python train.py --attn_scale=0.177 --parallel_block=false --init_std_qkv=0.0625 --schedule="wsd" --decay_fraction=0.936 --doc_mask=false --train_tokens=92760000
Each number is 500 + 25 x the weight over its row's rms, rounded and kept within 0 to 999. Layers, rows and columns count from 0. Numbers have three digits each. The size before them is the row's rms in percent of the matrix's.

# layer 4 attention value, 64x64, rms 0.1, rows 18-63, columns 0-63
132:442487515494529528504479524479503535496500501536505506474497520523493450511534486493489501467467508454448506525518518530480540474526485505462485489516546487455509541451487487512509484501480504
092:478539529508500466492525516438464570483516524522475546499525508509522504495462485519495470477500514499468521473491487484472479474495516490555503522524479514523513532486485494503550483515515520
116:500463531477527534503464490557501524492513493526485493504478520509442524524542479541471505500466501497494463506464531512482485505491470489498498470470504488452543551540514502502495473479488496
103:479471537483522516526476498515538519496524506486513499485453542488459474528514500503490496489444515439510508469509507513551513481485437505519519520523521482507498520544498465496545489491493497
084:459491503515534516477447513504513559501500520483515503539463514492493535537475507544493506489478500510496498468506472522506456499482486514524496486478508482495499580529486490487547481486497545
086:492502507478517538480534482522471492459519520492521464511481500494478531489517546519512507508496499472543475492474500523467474531475504552476495427499521525446501531533507509516464484512489514
098:480490475507496505512470546490512512495498474511475506462474485513527479543498461511567529502510490498516535517536513498513542480537488479478507483471531485449440525459515484492502488535489487
090:530493510477466481443523507488470476492495556539484527477486486530492506489471508511535487548526515530553529456484497486511494513481525528494481515502503559528502503505468512519502519508547493
088:481488490502506459496444493465462508526489483482523574479493536463503499498495480501531530460473495486482528496487502519474525507526503491527502504507500522510485556429475530502491483498512471
095:483530524522463456538533474501478465513527503500512559505490518519517522466487489523515488532499542535527487512513545467482493505476509489476500556555506541520511510483483503492493516514496464
120:461460504478526520510449518515499538489496488534486536501471517550476472530512484523499490478483491453475502516513502504514521461503492517498505493503530447464503538503492459487548460513465517
086:516526500480494495482521525479498457512462532508525571480495531466484518479470514500515523533449499492535503480469528520485509491482524478520502512553501542539520472525479509490529506504538513
093:498512484535529468493516483528487531489503495487542517511484501543493515528481448498475503493561502506484522532509476491473494497502541508559500546457512478467504548470501502487474472488474531
100:495451492508478552521499501520484519542521491452498456544511492484482508491444492510526505528528474548515482466534483499538519502476527521495508489486494472487459461523487490491524497474536496
108:494519459472489472538516498509446526498480491503521480506511524506515516526524495496543486517498515515469501495537514499530503498497502554473496512504533476473489494475518416498510496514491576
095:485527465525491496506511541491501507484496488529494456486518528532483483518562464483453488488454468490492465553526498463499491529543519458490501485500488485514521530504485483494474504480457525
096:461484524461497524511457467523493534499472501465520552489440495524508512541484490503476501497544513513533529492507481523505504523438505480504503534508490447475516501505457471491485507517504492
106:539494524476538482456514466480473541488506495482504584471508506490511518474498480530511540520511544518525500499508490528453507469484521502513493521482505501454497518499488516507465542472521486
096:490488520463507495530541516501439542509488506520496523476516542448511480480493502462509513490528520559545491509531519495467542516482505493492524511475541506465473483490489490503507527470533495
118:540495489495501492553548512491522495524500468570521506508457506538507509507559511513478473502489487487491491500473502491508481553486458528454485511526474482503534465518507521494481500488512539
104:504481470459500557556484447483510553488500505504507524442491492494516495515549484522513501510546511524498523519501502540483505512472521499507511441476517503491503483501483520464498501466531511
098:555528501543510500497481463538449541466483484472508459450504497517515503511517518499479500489518558523472499504538478482508496467460516525532487535499537490506484514484490464489495509469504512
101:433501515495530487486493477516467539502474535456516486473514497515492506478457456529505496470505510527501486479522503499529520507480506533516510472547520486488519531497490478494559539511501444
114:509469526469488492509490483509558532471487515523482521540484502496526502494514524494523497472533495500466583534489481547496499476516456441489501502500464472518508459478497487494490518517499506
099:502490527476498474494471495498470479525492510489487507505497506517489455497447508480527506495511521510530497461537462451488464520489497548514495584504491505509486515480499554493543477492489460
096:535508494478520507507530515499546558482506522536497514482476527539500487497542481556470498505482509511478491570494487531516511492483501476509481471510505437508523528483474509489459518485497477
088:456527450477510531490514494494490529492487475492504549500509494427496497519518446493496509507469500524513516531514524523505528496487534476454513480454536514499516516526499483486448480484492533
107:447498464474485494505491521490460491470499494489496455531499495487508496513493568486491467449524494498501512435511502495505498552522488476479500511474494471458469494533497527517535472467512488
094:459499486497503512510510586490506467518490493519510464544492527537498482511521513473472471503473461491539485418492518485486475506517507497485508504534481498514515477497499453504533491500524496
103:474475520492501478482536474500500573505483498488479516438477463504480478484487492520503502446521531497524531489486519502500495512442504549488471472497507497526493467513472534499519529460506483
098:450489541465500507526511515514461456479498484461536525512488498490493514527483452464485485516464505482505485498520496495513513492525506459497529534533500491478513530540500444502542455529484488
108:473511465507502512504512480477467556481500522503493510472532474498495482477541502523487463498523506494483499507492527535494513510505548515529491426499518535446514499491489572507540513497510508
114:470508468511493499495461542460516488515513499483508490489544487529496492510523515500497477522521496463501492446538511508517492469503542550525493536474511528455521550475502546500551480492502516
098:489465501509496481500531449494472492533490525462560443486501474506482545504492485535449515495516504524528463489489516462552508527465533505515505515504479522512525494526495475476511520504520501
102:506484481521472490549486516515497476537508511522513383497508507540488500506520537501498460472538486495482474508508506473530497521506479494482463486492498493501489482503522458509515515473489533
116:499531518511490498505473516525510529477505503472492519500488496511522528470446522497570500485536519490476525432504497514492523460486484534538500513520535502491484525505531497510563483540493481
097:488524518486516525496553534488545538499492503519503473532515505479490500458531478525507498469452473483528531481486517514504499497474465460482509465500449481516519474518518457509537545493486473
093:444481497476509504475524512498495514490464487509462574498487529470512485551491488472482526492488481494516519494505502559503522506523490473509520505519508462477526443483474467484509537484511535
109:502518518522473459509501554501498509488494525513474458466520510520487497489479562510525487463493522473500521481512476522523484462506484563515482484524530476494477497474476462506553496502492547
094:531464519509497466469467487475490478534504534482504459535524495504492518479462530486475500536544508535466506483506462477524469433504482500534492537497515496475478510486512547503487531511514498
088:542497487449505527534450525495517479485492501515475531504502499539531466498504540487495485504580516498491546503481479505475504514522486510500492480516503492495463493467502559496461460484497510
089:453513468516522492488486495517455525512489455464476494477488499484520475522452498475505519460508492503507470476503530471469500503468529474518487554498532520556500505539464489505480477474534485
119:510506496547491487499520522486531534506503528552432508477506492514483467512534509477486498505488477491466490555502483482490477490512523482522480461502497501525522480474500570493471524514467544
070:464520501467521501515507533471469497504499473477509525510527550449511560506507526510529526527499500502530487465508521531506531486469479488517531525452527488453486529475498481520491513524495544
109:497489525483477554527466524512558432482493493513500481505507494503498491507504478458501474485487462486503530512494511516485524511529501434472532468509474505476495504511517540502464452524513478
108:509486496482474553550488503526518471496504486514502491505495508471498505516500469488504488508482478515492484542523501505496530522549483456457506483489493502460474514558531482512458419514485516
# layer 4 attention output (transposed), 64x64, rms 0.0933, rows 18-63, columns 0-63
130:526503505464504480479506503510534490482517540462488547539521498469495499508516521548476551475499477530520486510494524533499504488485503495490508495438483530483492446510501493460492532441514475
078:501531514507507551469471511533516518469520498504516457466510522479478515511534495508471518519488460466510514533515467463502496518562499508463572520505508473529459471501522509503499501516487504
125:500515497475517479462467487474480489457499547432477529530506499470568484502493513519489521488550501504516495498519525498483487440477539488495474481530522498510475491491491508492528513470494468
113:506512500483539472463468496471489504441523546496463538478541463488485479471480482523488516467504491558513514528461515522498502494500497496501451481496471536478494471501470519492464529495510490
084:521532526460512484474468487505465491461519527484457509465505508501523470486514487473452499475492486508534523565481524482495491468510498497489492464548461547496492473488494522476497495466466487
076:496514516453505476545466512500497477504473499487511510530496528516535478501526492507526493476564490504519472498499478481511472455515493477514527481477510507573521501497505508528525523431474472
104:491464487504490477512530507503529501533516488528478536476482499477502470479501530500456512490438502531486489499521551520491530506491519498517525547482444559460532476502467502501468512477494499
088:502490511484506509524454499492486527495504470496517473457516503500462505489482478498501493485485516526479485514493488499554475520505482493534576532540521452545484525515488498552532490540470526
084:508504542484489538526520514494527490480531507509452486493444451497503468489501514523481499430495491506472521499520495541504504501529516495465501547484459490459503459545481485516475511497513512
088:465483477508498520519467515475505492488490482479511430442491499489496515508507479521492466519518498464486478490481490464489490514518504508540490508500497411502448507539498480522515495543528500
127:508525487477527474460492504482516498471524529455465541495535494471512485491511507517466543490489478536533495520496548498480500472484501484481507505476476567467493465496489514468469523455471492
082:502512534504486518499450474494520545457563499493487469496464458529511479486459459510507516468513505496481504529473468504532501521546500514522530534497509466524450521517504489508510516526508517
086:473463492460492557535515507513465488517473497494476487520515523490524520526521525529495495535463476500538498502517529465446468490509504490504545481529454515510506485502491491487502445505449500
109:505527484488501496512493515494504502540478504550477528454481499515498471504525501449492455531460515506493531496480482499503506496490462532501484504532496553515549537480491510448469500531467543
108:519498496510500509471479485503520502508492516484452521486453534497468481496487478439477490494445511509491514497460472487526494509479481510552576536502490485488452495545476507517521511486507505
095:496482551455461512556500465504514479503526523478445523485506517502489467471542521507473510437501508502502524465490498503500519505488465530513483526499497496513515487524490458543491539522504479
094:518514540513522499481522531511519493526503483495518470521520528506532551534490490491529478556478536478512520503484504476496482492527504501482464508482467477481409473506508521481520483529477473
102:480499474507517469448463512501471490447464517527538473509517491549507507546480529500520490511494467495524496522486499519473500533549506506509485480540496526532500475525485538466527471507537516
092:495550489504487507458463479517501468531491470507561505479475453514515511545457518496493513502506502451467500504492479498502496507539531548516538477533502475508508484527493486497548464482491507
128:483497521480496523546520500487537489488528507485490503471515538478464491495525469481487482499468527522489498464529493488507512497480476505517402483491507481502476522505490499468491563550496475
109:488521461527506459465514507525506500481487504494509514522475471502520513497466515469518487550478476510484491529520495493479496505511459540486414513508480475485474482507507502429520487502526463
103:527484488541508518494489494483513498493483559528467539539510538507496478501478531503511490520479431508512512476435504532496497538487475507525545528504463466484510463512519523489498501522505488
096:527510513539488506461494517493514487523488478528504525491457510480520529509475514480516464542525489487512512535467445496476483494504504504478515503475464525472471479489506520478471423488495557
105:506500516485506474491514513502512506487533495511483451501536485567516518542513473518464521540505520529492470461525537468512522505463525487488432520465540488492506482499500498464497492487495463
098:508515511523515534503502522505516488506521453469555476507547532465511511477483508518487501512551489499487508491435523553531517499502501464491565463499504514504507511505552494528503500509489519
097:476478533479474480515481502510519466493505503505468513508516507525501492529523499509490496508517481532522486486509515486471531500490480508506387514484486515502522455511508498427478522527503464
089:504493499502484462479478485516449496499481518491494511511434475529508482501496521465510515483447513467484503545523491462482493506550503528534526517546502525486452523491477480489548491474524504
099:514498483485514512489497509520494506502517519504511483485509439500477501463513469535533536514541517526451489480526467490485500471488511551500550472486472514462479503498513504577497534529517487
096:513500516449466536544535493511548489523524523479495510459545484471451501492518495510521503481498534502496512526515487496538532470500499517496528495479505505486470526508490500547460532524450527
097:493540507528506493537495513497514498507502467525535505509518535500518525507463512489495465568504487490495486497490457490483484524503464518487458464486472468483511519504532493440501461552545511
095:538476528472488539477492531483487509561503509484522484513509513472469508502523492505514525475513527474501545502490491470526498471530559496469530531475523487497442467501497471528490508464468509
109:502517462520517475448495494504510481454480503500534533501464475493495490470485516498533524517481470500492476542532459501436488501498448546483472498487485510489517501509497475468495474457542508
113:515490456499523487450520473524479509480472532476507520493508482461463480443504510493507516491478484525500512546478485509486520501519458498498577484504484566492502509509510500513459518472511516
102:523532495517508520494495510480499525491451492516494527485460483489518494469494514449542441523484522480501553508504460502472483512531482504487453487534495529469469521508487533498494460500456525
095:508531517494512522541504449494539515524489505477447531479480479486514484446527477486472484496498510531471527460476474515505491499449469520498517527474501465483513488510480492544468521531472475
118:502488477545516503430506526482491529547496491528515482492537516473490512515493490522479522545506453510512465521483492473517483486482529475489587507481488491492506505476513535497469495482517519
086:497518539443480500525487479496521498505531533518453497454483492544499541520487500503479473510525511502493473526538490468486515454495522518497453512497542532500496514509457505497444491517527524
078:492500527485459504517514509505504481492537488524506434482525501514472522584507487475492506498482569476525530515496507428488534512491508508493489493511520506520482492531497472501505475531493483
109:496488504495506532528503494504531505529498484525484500498523524501465490518497480483468511529533470526490495501455491470517522518465480471512589524470481496520567491530516498527450518521505494
090:542523486515546499481508508495516496455477514503518495512516485524516499480499505517513484498532477524511502479462531555475531548498519460482540490503512565491549482473508535512502482465464487
089:465501507513517480503538497522524499489523469475518478521545487484481514518509496536517548514517479536485431481495531540499498503482499506504507500457468459516532462503514501484535537511504441
090:482506494555459518510501507504475493518523504517502506506526489479502491482484537525493505484503494444525513497505462507529488536518502516498548482524496451458451516473536513516551477558479517
117:481510525493491495534506476502532462465525469486509505508529529505511476473514526516449516476492494507518493477493517492486523527455432490471465498493509513521575520496502443503497508485501459
075:500490463479501483435477488508462522509477532506486487485483473510477489511510503474493506486468517490510500543505484456492505497541542506526561487551494551512468518533465537507523505475513501
103:492493492463491481495547507526469536523514492474504516521478448485508514496508502557511547489523540502465479512548533490520470454512526502474479523464509494518508487476484457513500526469468478
105:499485506473504492502497497510469513577500485469508503526452460502503499492543480505504540461508540498456500494512516488540461457501536514498511534499510459534494486489474457508521532489494468
# layer 4 attention query, 64x64, rms 0.172, rows 32-63, columns 0-63
100:522514469443514487535506474508527538519514514524452480529529484533489539485496544519520507533504464478524496507483496558505548498504498499519485491528460532495540471513505526482509514476513474
108:530517560533487462477519534504499468506506508515541526520463525528502458505445540495486472480520492535485487510541483493497472492525516516497547488490503480520463507494460485524511463524509516
137:483534540491489483503548502520506504517466495491528487485496524516539515547495543516479502442502474534489470520465538453476464524510523533471459489491493479479493511520518496495521464469478510
135:517519522527500496577535503470495506477477511530502514533470553516527458507499532468490495468512503466461450484511508458507491517509494505493468497485493496501498540474519508527464489486467537
114:529509544534501480533546506449494496488481513533492493522462512515537456513491523491502496478510492486468471486528486449495481553519485507492477488491500500499481551512508516544491462505463545
080:508488479491531520454478479491470494525512510508511475453516471523472526500481438503507489537513504535544536468478501502523486474469467504541523520495496492465502478546488477510521531547480488
127:496523543517485508559527510491504475469474488486493532521445538487533435497493529481478454463511527483472493510521501453482482509505486505483472501515505473510470527509489537523485497471475498
090:487521533530474495516524533516530533491456490504501542528466553502531455546489515474477477457519523472453496505510533479526498483474514520494511523508522498511470517487525496533480483461488519
115:491560523459518484516506491510539501486535464483500476477536508487527553495508488494479495514509491531493505494465502482522497538476486526489446554470503495484520482474523476455535515533531502
102:516509486519477495464523505511524487529503523518538492523552453534503529512505501516520521536516542493494498472527531543481496471519507502525593496495531513497501506488531498521503482457520506
084:498499481438513438517485519474475529534480511499504484522505435500500518517481510495514544493466520528490490514512539538537512512470497553520514524489519510504502491525473492539541497502517527
098:518482441501504486494466528475465488518473513524505525489496435519488489526467514524520542506466501509499496509539535511486491476505482515504552497530510530492482524485478504525513488451509564
084:439488499513511528519580504494566486481496477521473475509516527478488539475528496472483514511493496483531499518501511465503539525494510458502486500478473506503539489518529543495492515500483468
085:518504525495527496525467480517484507466522478506525507476478532476514489501508472509473456475471477528505486534465480461481504553486531527457465477517452528506518522499492490466486508566494509
088:483482484447508445511520516487524544522486471503459479546501493483520513520492525529499535501463483510510499512529518561523542513487485565470525493497501532482511499506491485516475489510518534
067:472507476470487510533544460505535532481468466533518459482506506476493488468492527491516528472488477463522491489473492524459556498505500512491492485538505516510512518485491563488464482462477515
092:516495453515500536518466467431487523457508474530477484517508487487496471500497474489510545530476513448494518489513535512466530512458488480507467525509493526493500497489546506517473540498490526
084:514490493516486538509518483493479497459466490504478494518520504523518484522466554531497490520502521437458513494477489503467469485480507470483486540482520506491505517500569505499438504478460529
104:512493507548483499523491497507500487498492525528516482521499532564531477531503498465461535466519469500477453506483489435484461478505519486493510471504495491517528510528539489522505472490470551
085:490488479505529467500493504492488522547504478519519470513501455534447517473508470492477482528520471562527522489492537514527525512501504534514564473503494532512502474539489474517521499533506521
086:486504479492505493480484497511485514541494524518506479459551454513465564500482478515503515534525475545533495494487518513484500479478516498520550512481508528481524445529495468461533515528520488
114:472513495478494526490485485524522484544499502478491454464547486493489577514504477504505529517510508510510507486473500522510510480468533521510503524498529513480538434507539477457505545514517484
087:492525494457503478533556502500525498515495497527520474477514517472530560482516519540468498524493453536497493500466486483487479526486459547470461481480504503495530513483506511446489495505513530
092:490505521481497495538528496483495491467483487483478525508459528480524457481471547519481452454482499479490502522505506445477480536486490533482472463528458494529482500526498530525515466472476519
104:530496485495473514464482484503497512530490518531552451494538496545526546522505517496497530492487496516471447494498491503463475466517526498494513475469546515525537519493521487501475470466479541
126:501491518494479490484520505494506516537457532515515477531498505511532496527488503506504522478519538470471476495513522508486495475507536516471553488508536469500509514529541510572505461452441498
122:517504521514512519501493492494495492465540496468505476508535518537515530489525465472459466511500465518496483507492431481493487514502487465508433484485487488510521502506508490431497543545505476
098:498488476480487471492509506477511530505496520475475468546526450509507542506484484467517513540500544508533500476522510557526511487487503487521533489485509485517517485548530503531561512483483455
080:517547568490529478501503471493514499487523515473517481527501518480508499492540474519473492471524496496509485498476485500522496556454480505512463529484494467505474522487499498473532493551466438
081:494517524510517539486500489502468470471528475485533535502488513467484491453530475508454458504500497509515515528482463475482446527503484469501457520501462444501493511501504508479500526541481460
092:464471451493505509523544544488544470517499454582487533486518503494463514480519505492485529507442524498511528514492517494527516492506476523482508536501482494491539494502503494513489496495507542
091:500505566511531481499485455510460554488499503485495480487470515458540522522496464490499472493534510550510478494497477489517493561487513525515459489487498517523493503471514476495514509543528472
# layer 4 attention key, 64x64, rms 0.177, rows 32-63, columns 0-63
108:544511514533490471503512520518471492548500503504495495459508498468529503482484517436501515489510512476507503526518517453535500529464521501476505500538509507542512502479490500498540573532477464
098:505499505486488487537516539519463462520529530450486471537525480480518522468509462496487468525487479521528527508551510488507495523512513491505523507509469470514495447553493478533525532490522473
095:518485489479453466523517515495479490489520497498455522482516471486494513459506503481518539510519482480513500530505545498470501514537541472503498478567463544536518471535493502521507543525528488
106:506469506436515552492503451510496539498499519507525503498527507509462500524484489550492539495537519465520473507496556517522515480467518502493492483533501457449505476522489466506498522506486488
100:511491515472488566481494474493491501524496538481536489507537534480476516515476461503486522501553529507523493483529520525522493495451520494510530476477523482452475469534513492543523506487492459
087:533512507529478453485480560500502505518508461502517482522474502502519495538498514450505496504477498566491483492477441443469485518548487512491508497498509504500493529511494523507503454474529519
111:531496501471477552479501497499480512542479520514553521510492524472472539503468454507472513509532505512521470492518542516507513511459511532494527454508517491474509463549470470527533493496496499
107:510502502463485544495522488515499503543457499514561518515494519469474542517470465526481523499509517514501472488514550539483503485474534557484531485500533475469537485518513473520496493486475507
124:503497476503503469500489534487494496480555467472444490510498488487495495470489518453544520507492454480516531505472472500534532526499486491535469485524456533528504487498457526459505501535535503
096:502542478507465455488478549521494493517467489483467472510476455504517516519452552511510524508508492491509506489475529530491497487470495551458549551526501514510504526471514490521493493470484505
109:536461478494504491531481496502490529506519466487452510495475440511498507507539479501477487517481464496531532557469458517498497512484499489505501473529480510517522486515478556475466558502511514
102:507465492511502474507457525536495527499485530522479486487456473531491493531524506495499483501485498511486524573466490488454479476501478474480521501536515476509516502546506551482486524440481512
083:525478523479481505533535444511472513460503505510474526494491505460526489454500479534515467469526490482500475484517504507484508521518495504506470489494485533525518492476443472494483503579510536
082:458495519476547480478503507516485472501532560477514502529525514488490489507500516489507505499524510536475506459494476496512486486503458494477434503436489454476475486508497515482539473487488457
091:526466476462528512524504447512478517520480519480481512509492492473497533524515491511455495500507490503499502562509477495501508555507487497496532482499463462536517486543512536463443526483503469
077:484451507458550542516493482499463531483498480494515536517487498472483475501503418511486476507517500506506503471508505511495475477541472477492477482511477474527513471493449493505498520502493559
082:487514513471495515504521479501527424525482525510499505482507554482448482509498482530500544503504502497503502484499427499514475487495494500526499497503515520530514527448496535437488493486525526
099:492519523461513523489502489524451469496466553505536482514498519480473496494472513508455528471517515467484490500493531460435503529500517475500496524503530479497507485484528450519509513479468451
114:506478511462494530499486469485506510488495513545487522465510497494446509477493504525530535496541484454550470529472564515498534514499519501486492469537478515487508477525475512505523550508519472
107:532509512500503526471482506482521490519522466470536470537509557496493519486470480482534515529518493522508498483545451552486511486471492493510521513468477490457460504526493520497547467496531474
108:514494500532497472496463535459536485480501480481477459509518503505534491488508525470556524524456503485488529501499432527464478485529500461523508502503477517514487530505512555470518497472517496
109:513491499535486452515497534478524499450498478513439483486492471526518477482512543502538498500449470474485511517463459492474498512537464471498482517530485523546506514470504527486492516478511523
126:527488494519482490499463526473530493465519504479462479494527495490510477470480528458560524512484483475481516496502446499495535494514495460542476479522479545523466506510501554483529520497526481
089:500443503486479555487486480495478489509466555505515523515539511489479504484469479475487534499535522490482506506529517496475484504467526476520538454517524498488485447552508505520521524480492462
102:473523471478515478491508493548527504526465483492520501475499514503521523534517486567478524488476498487512504478470519529491485477463507519487480568472505485482530533426518500491502485493473506
139:501484512501454526509524494521512502543438497528523506486502494519498522521509488550485515499506539484500478532504531516461481486468544508476565503514541490491529486517547488551482500482484502
096:479529503514542481508517489503526524483525475499502488478510551475524521486497536501493518488474492511491513491472479503543515495520457507510414545477502488492474504429491480460512494528501484
084:530488483493494490534517497531510523505508447521447519481470466519504519494528510510488487526477465478533508574479503498505509543472509501501526509554481517530509477489485514477457542513512527
073:474496468485488478459510506512503502512517540481546494529526551455565513506503473447512517498519513508510517483516455510509491517498521520539487529500459489486462481468511480540507491478506534
080:496546526513472492462487512486521456492490546505509487509519544472531486479471542462528532500518545498475497467496497479523471495505494526508478532467492512480469503466487496526545450468516497
092:525430499468485485541493451490450521488443511504473494506484477498518502494492504513517499458541472486470489504499506504472469516491518494505487459491516512533544477474455532479485525528508505
085:478537476496513467467526514500527472546556527474499487529523474509509501516489502495472521509499558489520506500508458495537508498466479501490490555434490486470474510502523503517527467494489473
# layer 4 MLP gate, 128x64, rms 0.162, rows 0-19, columns 0-63
105:499467508476500506475499541504477452532487469514478508528475460537469498477490495463530496499491505510527502535511510540478529521484519513467487526446521533484479460519450542534486515488494513
141:484493488503538507488511517475479494487531520452505496458497486513486506487493517508485447502533496506505481491491476489515450511534525518535447458533503474544463523510522476471555546524488491
125:544565493488504516485490504497472458496492479471507492523561533456454477542491496471494504459500489518512531514506490526527492518537482464498484491510500508511537478481492508512564484492514483
111:434499494459574522491496494504506498507536479505487449507498519518486472467480513509499457487529510475512511487545503517517483514525512515486509541496495435475500511489505505511498498551508540
107:504483555468462509556529540483518498481503462501523503504493561511475504520494483470520511494467464506508526497497467539506512499522468501540498481480505532518482496468547478482457513519471509
094:469527517479503510474489482478502511471546514506448424497497498508516483502510507518504490510526477482491529502538456492474518495489486541472503491513490505450471564462529527489507505489502544
116:510467512485496481504523437481514524478511520476467505485496493494475525482519463513488439491509509509479467470512482500545533546516518501546474479488479473524529521497488522469489511537504559
073:556525460474518484501497480487468520456506476476477518494503473481495499487518513527488502513499491490520560522497497496443499481487506514530469478517539484456469566514500503505533507517530458
075:470517507501535474466507534469472553510498511466489473476490461482504464489494500532555495489514486487531510496483549506501497479515492490506480452524530474503493498500547498494514451532519554
098:528479491535497532475466488508427540496494536508550512486501469478527498479492529531485520498481441494563490538521514494499476481509507474505520480527507482479466469522474511492504508507483494
078:500519539471502494522503506477522537498489476519537554523493491491468514469550499492488481515496501520525516481505509453483534500452492459434511517483486515506551480535481542518504528483493489
125:473482522468520505530477509462484522487514552493467523482492493510530531540522503507507474466508523477479476477472499499541510482576496500491465494500516493526459478508480515478495518562493471
088:510456565504510538525489482460506525489499501503491474506517495480495502530524483473502460499524522532521523474502512522511525537526507467482485581479501486540500489449468533503476496488502500
086:505535500441535516475512502476492503509546525511466512460530484503471484488479463520472514460539469500488474478484494487496520552523497501507484478520497535529516536507530483480556504513493540
094:523504495513489482517528492496469475502533489491491472497518531518501516486503447498545454551542489500471500517495464462509510506482521510509490461472518520573506525526513536529485548521508486
117:496514498540498485509492489491487480488496425538502519481508528490481511494505520520519486492405502528473548511526476473523521519454492501454521500484515502484499477515518507492470515478475527
102:503494475486465508505492525524502470487523516559522503483508518507496489560467516538516508555465469489479512512481489500538470520463504562485546468500520511470497500513504508507483504505482553
103:534466497496477478540496508513492478515498482517482535499510487496518491540516493480472468489508455473503555513449495429459495479540495461504528475529480528507528493531530517475488484485515512
088:526473520485520488464540499525510506489523474497474504492497558514514454510481448530498486523518487516497494474452470499514550527524476506530468464495517514503481532473545525468535505498526513
102:513478484494499509524521552532532513518524465548473494512488482516482507508535494486504507505506491513489520498514526444488535507491494533496504503492466547463535485482514482527416494464484530
# layer 4 MLP up, 128x64, rms 0.148, rows 0-18, columns 0-63
101:514498495470504510484475474483457494492514495468489471492501500469489508511528499527509480509509525498572492528491520523485492521527498452525418459492532497544495518506448516522479498533491478
133:480504534498506502480498513482518486483488518531448530489520516492507497456528533527475507460530535499454456467492469512529500528524534507503505502502475439487499512492496469498529520505477432
111:474475500485541492538514502468521531514506530493526488499473473502530503487512554543493494527572533486503459526515516468488548476515510460478536515495503513486487476523475500478514520514479465
115:519483464514455499504540550506559497537513491526532525536492479536464524512496498519487507484426528507481488530492538497503505521511496509512502480482484507497494462503522465522487523464485536
100:500507426545520511444507491507486528497529520520460484467505470489468485511536537527484480489523491504473493496454500478485508505504501518453477527535487464504491495488487553489522491491525531
097:475527506484533509461527440480516526486519499469510494480482503489525494457472492572469471475517481482505509511473501515491520476518534494499501521515545491511477514512500572479525491521528521
118:477510512497516522509489566512486518504522442518475546517489513509530479528519544458532544484478452500482528526517503480491462480496481512468492491538510531506484484458517483485519537499512493
085:512520484508506455475501496510508548491510464492548488540526526529487511538478542488551517477505511508483502510532534489553507477505465546472507463485524520533511493472511517495484485451508486
075:511473510508476516483517454501490501436504526504526492495527506506494472485543487485530488516486476503505440463474521516512473521514489462476513512577505492540534503510473466501506455511502487
099:531504492541477497452451488503441541487486507510514513474480528478507473462491484519463510492481457527550500555537508468491463520524485482503478504516478500490513484520472500474495523514505528
080:540491522513491495473530512513452524485497482451571492465479503543503505486484512512524469523537531502530479478456466502472503485515483497525491478537520497503524508527509460486476467534488480
125:525511487483518480505501497525505507492507496499525469509530483510493423507471479501494519510504504496530488477521537486454454541440467522511533526452495507506561527495535523513519529497510503
089:527451507497558510492511528445501523487488511511448475491530466468477493530479491506462475481513514500544512487482528552500517517530512468464499528497528518498503526486440518510494490507496504
099:486528471524494523485528486488523538544509530524457474474474481521530495487530472526556446511481513513505517488513509524454478507493492451490489468518502494502521470487520447504493466498521475
107:483492446478480471507558504525532465521518511534523489458503514501515507490530518499519471513455518504462519532504496500523511500505449496455531482492518541501545503520511515519476550488510527
128:519521512526524533503533470479484551476521496505464496501503476501527513509498488527505500483532497500525512521480512537433535489517514540517478515526540487545480482488495432535539505514492500
106:489482505506535510500526507441497493510503467487473517536501466527496493475476554460506534450506510527514500488525511557427513523472533499485504514522511515468518497497494503538500480470509487
104:529485516527477507516483484559511496510472479525486495511524530447501518514489447482484511526471511543501479498529504514524558489456520512508514468462484531481531520456519496488485528496483463
081:537459514495522478466525480518493506498511497511451470504500552501500485518472453558507496516514517489478496504489484557491492506533473488505531457510520507481500554470562514503531495504514500
# layer 4 MLP down (transposed), 128x64, rms 0.127, rows 0-18, columns 0-63
105:519521501457511480476491494506465470506471490492523458493475497528473446477480513495507537478503522500513492485490490529486518524507528497503514524444549525462481466507489526567470489456484514
131:515528529478518519521514551495547462523502516514470511500550499514514496503496524511473526498528518490425489469555522516532496476500522503457539500508496509492485486497505489542457514505531509
111:504533476491490500493490484495474468558480475521495503478525537499444469498513512504486498466506513517498530534492479487540464524545445460490478506515526485505559503514499519462530496497483472
118:524497489539449493481511522477508526496486517489513512526510445503512553503519488497494482517470487538475505501459530501472518489489514511532510461517498545537506482494524472555496512445455480
101:469494516473504479565472508489501502469504502506520530482512507527529503516462499470484524496501472492528516476501502486486511485529504491521407510474483511550554484523538496458496518509485498
094:474527518460526468498497457506508506483533537487496509490487496528512505511520517526522527446530500482528512504524455453476521461471464495498535509500491480449516561465504525494528504489509489
115:509508516493544464522491510504475519522551504504447495481519523510510446470466531518475505486486451515531500541458482486495487503508492484490421478512521506514497482515511495499529533520493469
081:486495504486495494499503493498522535497525451468535502540492520526476494513463530492543467518526505515507462492495526512559498497505488519441469474478518529558503463485485515478506488468454500
079:535531507533470485505509529499514510449507458538494536468525520500535430529556504470511472497503486473510480494507511524494483501506485512440519512549493506504513516497465497489495471493496472
103:506529458503468537474472459517466529479509485489525491526514516459523491491526522526478497492454499486507488496547525520469502520534485457495515506508470477480490486472529491557481479448504528
075:521534507493515512491491501473497490493487495461542524488510481480527501466516531517503476490475503515517547476509498503494477505412490532497525513492497499510442492522485554512562540501507472
113:515504473475491477480503487500515473515509479535537487484505494503490433480524488521483455552525560495510518510485491461450484503478472520512509498506500507507538524556504522460495541496483476
093:486509536498490501544513475485495520465503541492499470523506501493456516497510502502472500467516525507521487501509513555488504528534505509464540557485523520496522483450482528574495497460522510
100:514475484572482510505499497494510540526530471546493474479466485497530509469535493497563436503484510523498527527521494499465498520518475478497488490515499503475500470479509471449514480510507473
106:505481507500488508455496504510543494491500486491515504513456489472519498498487530520469555431503516461520500461467546519496492512534482486478511494510469509464489465485442495481515443501489496
119:471499508479451477512472489533500482481475467487510522510460497501453485480490509503512494517439546524472472480510476469557489534476505492497471494468463512459487494496534541485492492467501522
107:507508494518503525521499510539502476483523516525524520475492516507513502508527457479511483581473472492495513535488502473589466477506489486514514477506491489493488493479484487440485510544489513
101:485515482517511508501506490479510490487509523479510490513462463529551425482488514525498484471507504526447507488489512524562468509489449473507453479526518493479478482521494518509461526481476489
082:496513514481515506465518518495521535522473485513505487530519491505514468513457484515520548531504518518492510471536509514475492482533509475507558512531491486488482551436519512552480463467523518